Part of a small language model's weights: 3.87M parameters.
Each number is 128 + 24 x the weight over its row's rms, rounded and kept within 0 to 255. Layers, rows and columns count from 0. The size above them is the row's rms in percent of the matrix's.

# layer 3 MLP down (transposed), 512x128, rms 0.184, rows 241-253, columns 0-127
size [ 97 109 110 105 100 100 101 100 103 106  90 109  97]
[[128 119 120 111 138 146 128  91 127 106 159 107 152 157 143 133 123  36 122 102  92 132 145 122 130  81 146 105 102 133 109 131 116 113 163 146  97 198 147  64 128 126  91 125 127 135 119 171 188  96 152  98 119 103 161 109 114 142 123 118 124 152 146 153 132 166 156 153 125 122 150 118 134 138 147 138 109 110 136 119 153 169 124 135 118 127  98 125 143 129 171 105 132 124 105 137 121 153 122 141 164 122 129 141 123  85 120 135  94 127 136 135 107 164 144 129 184 101 119 105 105  99 138 114 106 101 130 104]
 [129 139 102 109 132 158 120 160 125 143 134 147 114 134  91 135 107 165 157 133 121 159 110 104 144 119 116 139 125 153 148 126 113 106 112 127  90 114 140 136  81  99 121 110 130 126 139  79  77 197  93 183  90 144 118 126  88 119 119  99 149 166 137 126 140 125 155 120 145 114 129 137 114 126 160 172 111 129 192 152 142 167 121 118 130 115 127 132 139  84  96 107 143 132 151 128 120 133 118 120  79 132 106 170 132 133 122 168 169  99 139  67  98  80 128 123 119 121 142 133 138 130 164 122 107 104 141 107]
 [126 104 108 113 104  95 148 100 144 118 179 124 116 108 144 145  94 121 130 150 124 149 146 138 138 147 127 127 110 112 127 155 122  88 114 121  91 149 168 116 128  54 117 130 170 143 111  33 148 149 145 170 112 146 116  89 156  98 124 151  96 117 120 151 110 150 127 171 109 129 128 108 156 147 159 139 144 113 102 148 104 149 128 155 148 159 163 132 161 120 177 108 136 169 147 142 107 129 150 143 111 146 137 123 113 149 155 106 135 168  89 120 117 145 145 137  91 137 113 119 136 150 168 149 124 126 121 129]
 [124 135  62 139 124  93 128  74 143 142 162 106 127  91 113 101 102 101 101 141  89 134 119 138 153 111 106 113 110 122 146 106 168 129 149 105 147 115 145 135 160 130 157 139 186 122 119 129 167 115 122 116 108 133 144 111 134 108 124 139 129 106 104 136 149 116 129 176 123 151 132 123 164 165 129 120 100  70 116 140  85 140 129 154 111 163 131  96 126 147 153 122 149  82 122 108 166 122 133 133 122 120  97 104 169 162 155 133 112 119  72 152 140 154 164 107  91 100 123 134 131 145 112  92  92 110 122  88]
 [131 135 161 123 136 110 108 110 169 123 154 137 151  96 145  80 105 144 161 143 121 151 111  66 117 113 110 107 113 149 154 164 123 131 150 142 152  98 161 130 135 149 140 127 127 116 102 149 175 114 141 120 128  73 113  78 115 138 106 119 115 135 128 149 131 103 116 148 171 167 159 105  77 141 146 152 106 127 145  94 142 123 127 126 170 113  95 128  81  93 130 105 126 109 126 126 140 123  84 102 153 131 109 149 165 132 145 121 117 123 153 138 122 104  95  78 147 105 107 119 117 104 122 151 198 126 140  95]
 [127 142 143 169 119  99 112 170 135 137 106 156  98 111 177 131 120 138 112 144 121 111 175 132 121 164 146 157 142 104 114 162 160  94 198 139 120 109 120 133 150 116 134 174 100  95  47 113 120 139 161 105 114 113 139 180 116  86  87 116 158 141 153 131 141 119 128 156 146 160 111 115 111 148 101 149 119 146 118 122 138 114 109  96 104 139  93 120 106 140 156 117 142 111  94 130 162 101 148 107 128 112 151 157 144 153 171 122 143 130 130 173 131 124 117 118 133 125  85 136 131 147 130 108 135 109 159 135]
 [151 163 135 155 165 133 109  81 109 153  96 141 135  98 102 133 133 136 112  88  88 146 152 111 123 123 145 158  91 121 101 159 120 102 111 123 150 161 129 132 125 131 142 134 144 169  78 186 128 149 144 105 139 112 158 128  97 135 121 122  61 129 106 124 142 121  87 133  85 158 116 137 116 122 136 142 170  93 139 132 114 102 113 178 104 133 116 137 125 163 135 112 162 147 101 130 132 117 136 109 126 114 142 129 133 148 129 126 109 143 160 134 142 182 124 141  67 145 109  85 163 144  96 150  78 146 139 126]
 [132 173 112 142 143 130  78 120 162 113 172 137 110  96 135 139 100 149  93  88 169 107 143 129 106 131 138 142 135  92 148 124 174 117  86  93 114 112 119 178 124  89 133 177  92  86 166  94 137  77 112 156 148 109 144 139 126 133 139 135 174 102  99 113 115 163 118 133 160 141 133 102 117 129 112 141 144 131 140 134 182 137  97 112 162 151 104 129 138  95 119 136 124 106  97 153 129 161 144 108 118 118 140 144 113 145 122 105 109 116 144 116 166 170 146 173  97 112 127 125 107 123  93 118 133 142 117 144]
 [132 115 121 168 135 116 180 101 131 136 114 145 152 110 127 164 132  66 111 144 145 143 153 163 127 127 141 130 123  94 124 134 139 116 127 113 127 147 105  87 154 157 145 125 140 121 148 133 154 120 131 125 140  91 156 182 139 142 128  83 137 108 170 146 115 111 117 140 101 136 103  89 105 151 137 103 122 114 129 146 119 142 106 122  76 142 128 165 174  89 129  79 127 139 173 152 187 107 116 137 157 118 111 130 137  67 137 121 151 121  84 138 123 138 108 154  93 104 150 105 119 153 108 165 138 164 152 155]
 [105 143 132 158 112  91 149 119 123 117 127 167 137 170 149  81 126 167 142 146 118 131  92 101 107 144 122 148 120 125 124 106 147 155 151 118 159 125  97 132 129 155 132 104 118 169 108 146  97 165 128  78 136  62  78 159 133 132 130  78  92 145  84 145 132 143 147 109 149 106 151 138 117 119 123 112 155 154 111 110 144 110 136 109 179  96 114 117 158 120 125 126 139  97 149 144 139  96 146 151 142 142 110 125 153  79 114 116 144 128 156 148 149  85  92 160 146 105 147 112  72 120 158 116 122 153 123 114]
 [127  85 131 178 159 100 143  64 104 127 145  81 155 127 151 135 127 128 100 142 147  85 117 142 159 113  92 155 112 153  95 140 158 122 136 102 113 112 159 124 147 111 104 106 120 109 149 133 123 162 100  89 132 137 146 106 184 119  73  94 140 146 114 153 180 126 114 108 106  91 101 118 114 139 123 101 116 135 155 118 134 161 152 141 108 149 144 130 130 125 144 172 134 130 135 154 148 143 141 109 175 120 125 151  80 161 139 103 156 146 133 141 150 143 106 104 108 145 130 147 158 120 123 113 111  98  81 150]
 [146 125 137 118 131  97 169 112 131 134 115 152  95 145 148 102 146  81 126 128 116 110 106 153 133 144 118  74  97 123 124 158 129 208 103 120 112 113 131  89 134  74 129 150 151 135 136 136 113 128 149 101 161 134 138 115 106 124 124 136 135 117  61 123  98 152 136 175 149 112 146 127 136 153 115 118 118  63 115 128 140 135  87 156 102 121 124  86 112 109 164 112 126 115 102 109 159 152 132 154  99  86 160 114 158 103 112  90 150 106 100 153  99 106 155  97 147 130 148 107 141 136 129 117 116 123 164 128]
 [134 173 141 127 136  87 156 124 121 150  80 159 121 159 125 124 101 174 101 142 109 150 137 133 160 169 122 136 171 103 134 138 125 122 102 152 144 116 114 101 119 157 124 125 145 132 115 147 119 132 139 162 112 115 155  60 135 105 118 121 133 171  90 136 155  98 132 169 135 104 139 118 142  71  80 136 127 113 115 144 108 126 156 120 140 102 166  98 121 133 153 138 115 122 137 154 116 122  93 109 110 130 113 130 150 168 122 157 160 138 158 119  74  90 110 111 134  90 104 114 146 178 134  94 109  90 100 127]]
# layer 3 MLP up, 512x128, rms 0.19, rows 242-253, columns 0-127
size [102 104  95 101 100  97  99 100  97  93 114 104]
[[123  87 157  89 124 132 143 157 110 158 132 114 168 161 127 140 129 116 128 128 106 164 169 167 119  57 122 132 113 135 120 105 148  79 134 141 123 123 115 123 114 174 118 107 135 163 146 161 141 102 160 117 147 113 150 120 138 104 152 168 127 117 141 100 130 131 119 106 126 102 151 151 124  78 163 105 115 120 115 105 134 103 117  90 150 142 137 116 138 169 120 124  94 145 121 182 144 171 136  89 165 118 108  98 153 162 100 119 123 132 125 170 164 121 141  96 171 167  99 141 124 112  95 134 157 131 144 130]
 [108  94 131 126 132 149 131 114 120 134  97 120 137 120 100  99 150 157 110 105 125 101 118 114 110 119 123 146 144 103 141 119 161 123 142 110 165  78 117 194 161 156 121 144  95 104 110 201 143  80 154  98 136 135 154 161 109 191 121 149 136 138 160 137 139 108 126 107 140 109 127 122 122 106 131 142 109 121 157 167 127 100 124  98 100 145  58 132  97 169 128 159 139 137 105 122 112 151 126 163 147 159 149 141  98 129 138 105  87 104 160 112 143 153  98 118 137 129 144 168 142 128 125 122 125 141 145 166]
 [123 100 101 136 159 113 129 149 140 172 135  86 173  98 124 134 151  92 150 116 188 138 124 184 140  91 112  92 117 161 137 134 131 139 139 143 119 100 174 131 155 117 144 124 132 140 121 132 114 100 156 118 132  76 148  74 118 112 102 141 116 126 100 115 103 120 161 161 159 106 142 131 153 159 116 126 135 116 129 128 102  92  93 151 111 139 115  90 135 135 128 142 163 113 150  85 189  83 150 104 125 120 141 133 127 143 118 152 149 132  60 167 113 140 143 126 144 136 115 114 122 141  89 141 130 104 124 119]
 [124 165 116  87 111 122 134 169  68 126  96 134 126 181 138 176 142 135 130 128 149 114 145 147 132 100 105 144 129 110 107  81 154 119 121 102 131 134 121 128 139 127 130 116 148 104 161 144  83 145 156 128 107 148 138 183 139 103 115 128 119 115 164  98 131 133 137  97 139 103 102 138 152 107 134 121 151 120  96 169  89 133 139 145 101 136  91 131 107 157 152 154 138 127 117 141 126 145 204  97 160 148 121 122  86 125  87 107 116 122 145 139 156 145 140 152 106 110 148 148 136 125 136 142  82 145 118 196]
 [143 125 119 102 137 122 167 103  99 141 116 103 164 138 113 127 101 128 115 156 112 143 105 124 153 107 134 154 147 108 102  86 109  99  79  87 133 104 127 171 104 109  97 111 133  87 186 110 121 109 126 106 154 113  92 119 123 111 163 169 145  85 119 108 125 110  86 156 147 129 125 145 134 132 120 125 150 138 116 154 127 130 147 136 154  98 147 154 163 165 110 149 101 101 135  94 119 119 152 125 111 176 128 122 155 140 110 171  78 120 130  91 116 129  80 100 119 116 131 119 113 101 142 109 193 143  99 122]
 [122 155 121  93 122 136 138 164 189 153 150  98 114 133 155 133 124 162 150 151 103 158 154 132 115 100 152 137 152  90 135 109 127 126 144 139 115  86 144  83  82 151 122  96 105 169 166 110  94 148  85 132  96 109  70  97 157 115 130 133 155  98 118 116 150 119 132 138 163  89 152 135 120 124 130 147  84 161 140 141 108 108 138 112 132 109 102 130 145 130 131 155 106 104 160 119 121  95 106 114 119 141 130 117 112 111 123 155 147 138 118  98  85 134  78 150  92 176 145 134 112 127 176 126 121 161 136 117]
 [115 117 142 148 117 122  99 109 107 152 133 115 141 155 166 144 137  92 122 123 150 140 131 141 128 138 131  88 175 148 125 120 110 127 150 184  73 131 149 135  93 166 133  86 163 137 151 145 165 144 142 146 108 133 136 129 112 138 165 136  55 124 163  69 124 111 149 144 130 126  85 167 112 129 137 140 101 151 149  91 112 133 108 126 149 125 111  79 123 122 128 118  70 136 136 121 150 111 106 122 150  97  72 110 111 140 121 176 108 150 124 101  96 101 135 113 115 147 128  97 157 163 146 139 131 121 142 142]
 [111 143 141 112 158  87  94 153 139 136 109 107  95 154 117 118 108 142 111 135  96 136 139  96 102 107 110 116 138 162 117 104 173 134  97 153 135  99 119 143 117 113 124 138 118 135 125  97 139 114 102 157 110 151  99 100 128 122  82 168  97 170 118 120  85 109 118 119 142 118 114 167 154  64 118 165 138 123 127  83 120 101 140 131 103 133 118 126  98 112 137  98 135 150 134  88 109 137 137 179 124 124 102 166 100 189 163 150 113 142 141 144 120 134 105 137 123 142 100 168 117 116 128 163  70 101  99 105]
 [167 117 102 117 106 147 115 110  93 111 179 152 118 174 164 146 179 112 102 114 126  90  83 129 129 139 102 124 156 126 132  95 115  94 106 101 143 184 131 111 140 140 126 126 135  93 128 123 104 161 117 126 143 122 140 152 149 160 113 178 128 124 159 181 132 119 130 162 113 157 140 110 167 163 118 123  93 128 149 136 130 146 146 162 103  97 169 118 121 147  96 113 128 141 110 171 135 149  91 143 180 130 107 157 144  99 155 167 126 159 105 115 141 120 123 119 141 123 124 118  99 162 122 108 126 129  97 167]
 [113 171 150  80  95 147 128 173 140 105 111 136  92 152 139 116 155 136 134 128  60 170 159 128 127 140 172 138 150 119 142 115 134 126  96 145 141 129  72 133 112 128 126 115 153 136 127 135 107  92 118 131 128 115 109 125  85 142 182 133 124 130 135 106 133 127 141 135 101 170 144 138 160  93  98 139 166 118  94 113 137 113 143 143 130  99  98  97 119 163 135  81 126 120 119 151 105 143 103 125 104 153 151 117 151 115 100 136  88  90 128 123 127 129 160 123 152 145 105 131  66 141 113 143 122 184 150  84]
 [111 170 122 119 142 156 112 144 142 150 127  97 175 120 108 201 116 147  82 132 110  95 112 108 158  77 132 153 127 132 144 131 135 115 119  94 140 139  95 141 101 173 144 122 116 104 138 135 137 105 124 126 150 148 146 135 111 157 136 136 108 114 163 152 150 156  97  92 148 147 138 131 129 114 112 147 164 201 143 144 144 138 162 105 117 146 124 141  95 142 125 138 115 137 173 147 117 107 120  92 157 178 139 107  94 111 142 154  95 146 157  98 141 175 137 153 108 121 138 180 108 125 141 117 137 142 100 149]
 [128 116 128  97 137 153 158 122 145 122 175 102 134 122 163 178 174  64 138 104 124 124 130 151 114 106 119 157 110 164  95  99 151  91  91 161 129 124 105 165 114 126 132 164 130 102 137 136 136 146 154  98 130 128 122 183 157 120 143 163 105 113 171 133 129 131 134 110 146 163 113 152 134 148 174 141 139 160 136 142 131 135 119 152 137 168 130 131 119 127 140 126 111  89  92 145 142 117 166 148 157 127 135 148 107  74 140 123 109 139 123 138 176 170 130 118 148 153 147 121 124 124  69 146 141 123 179 127]]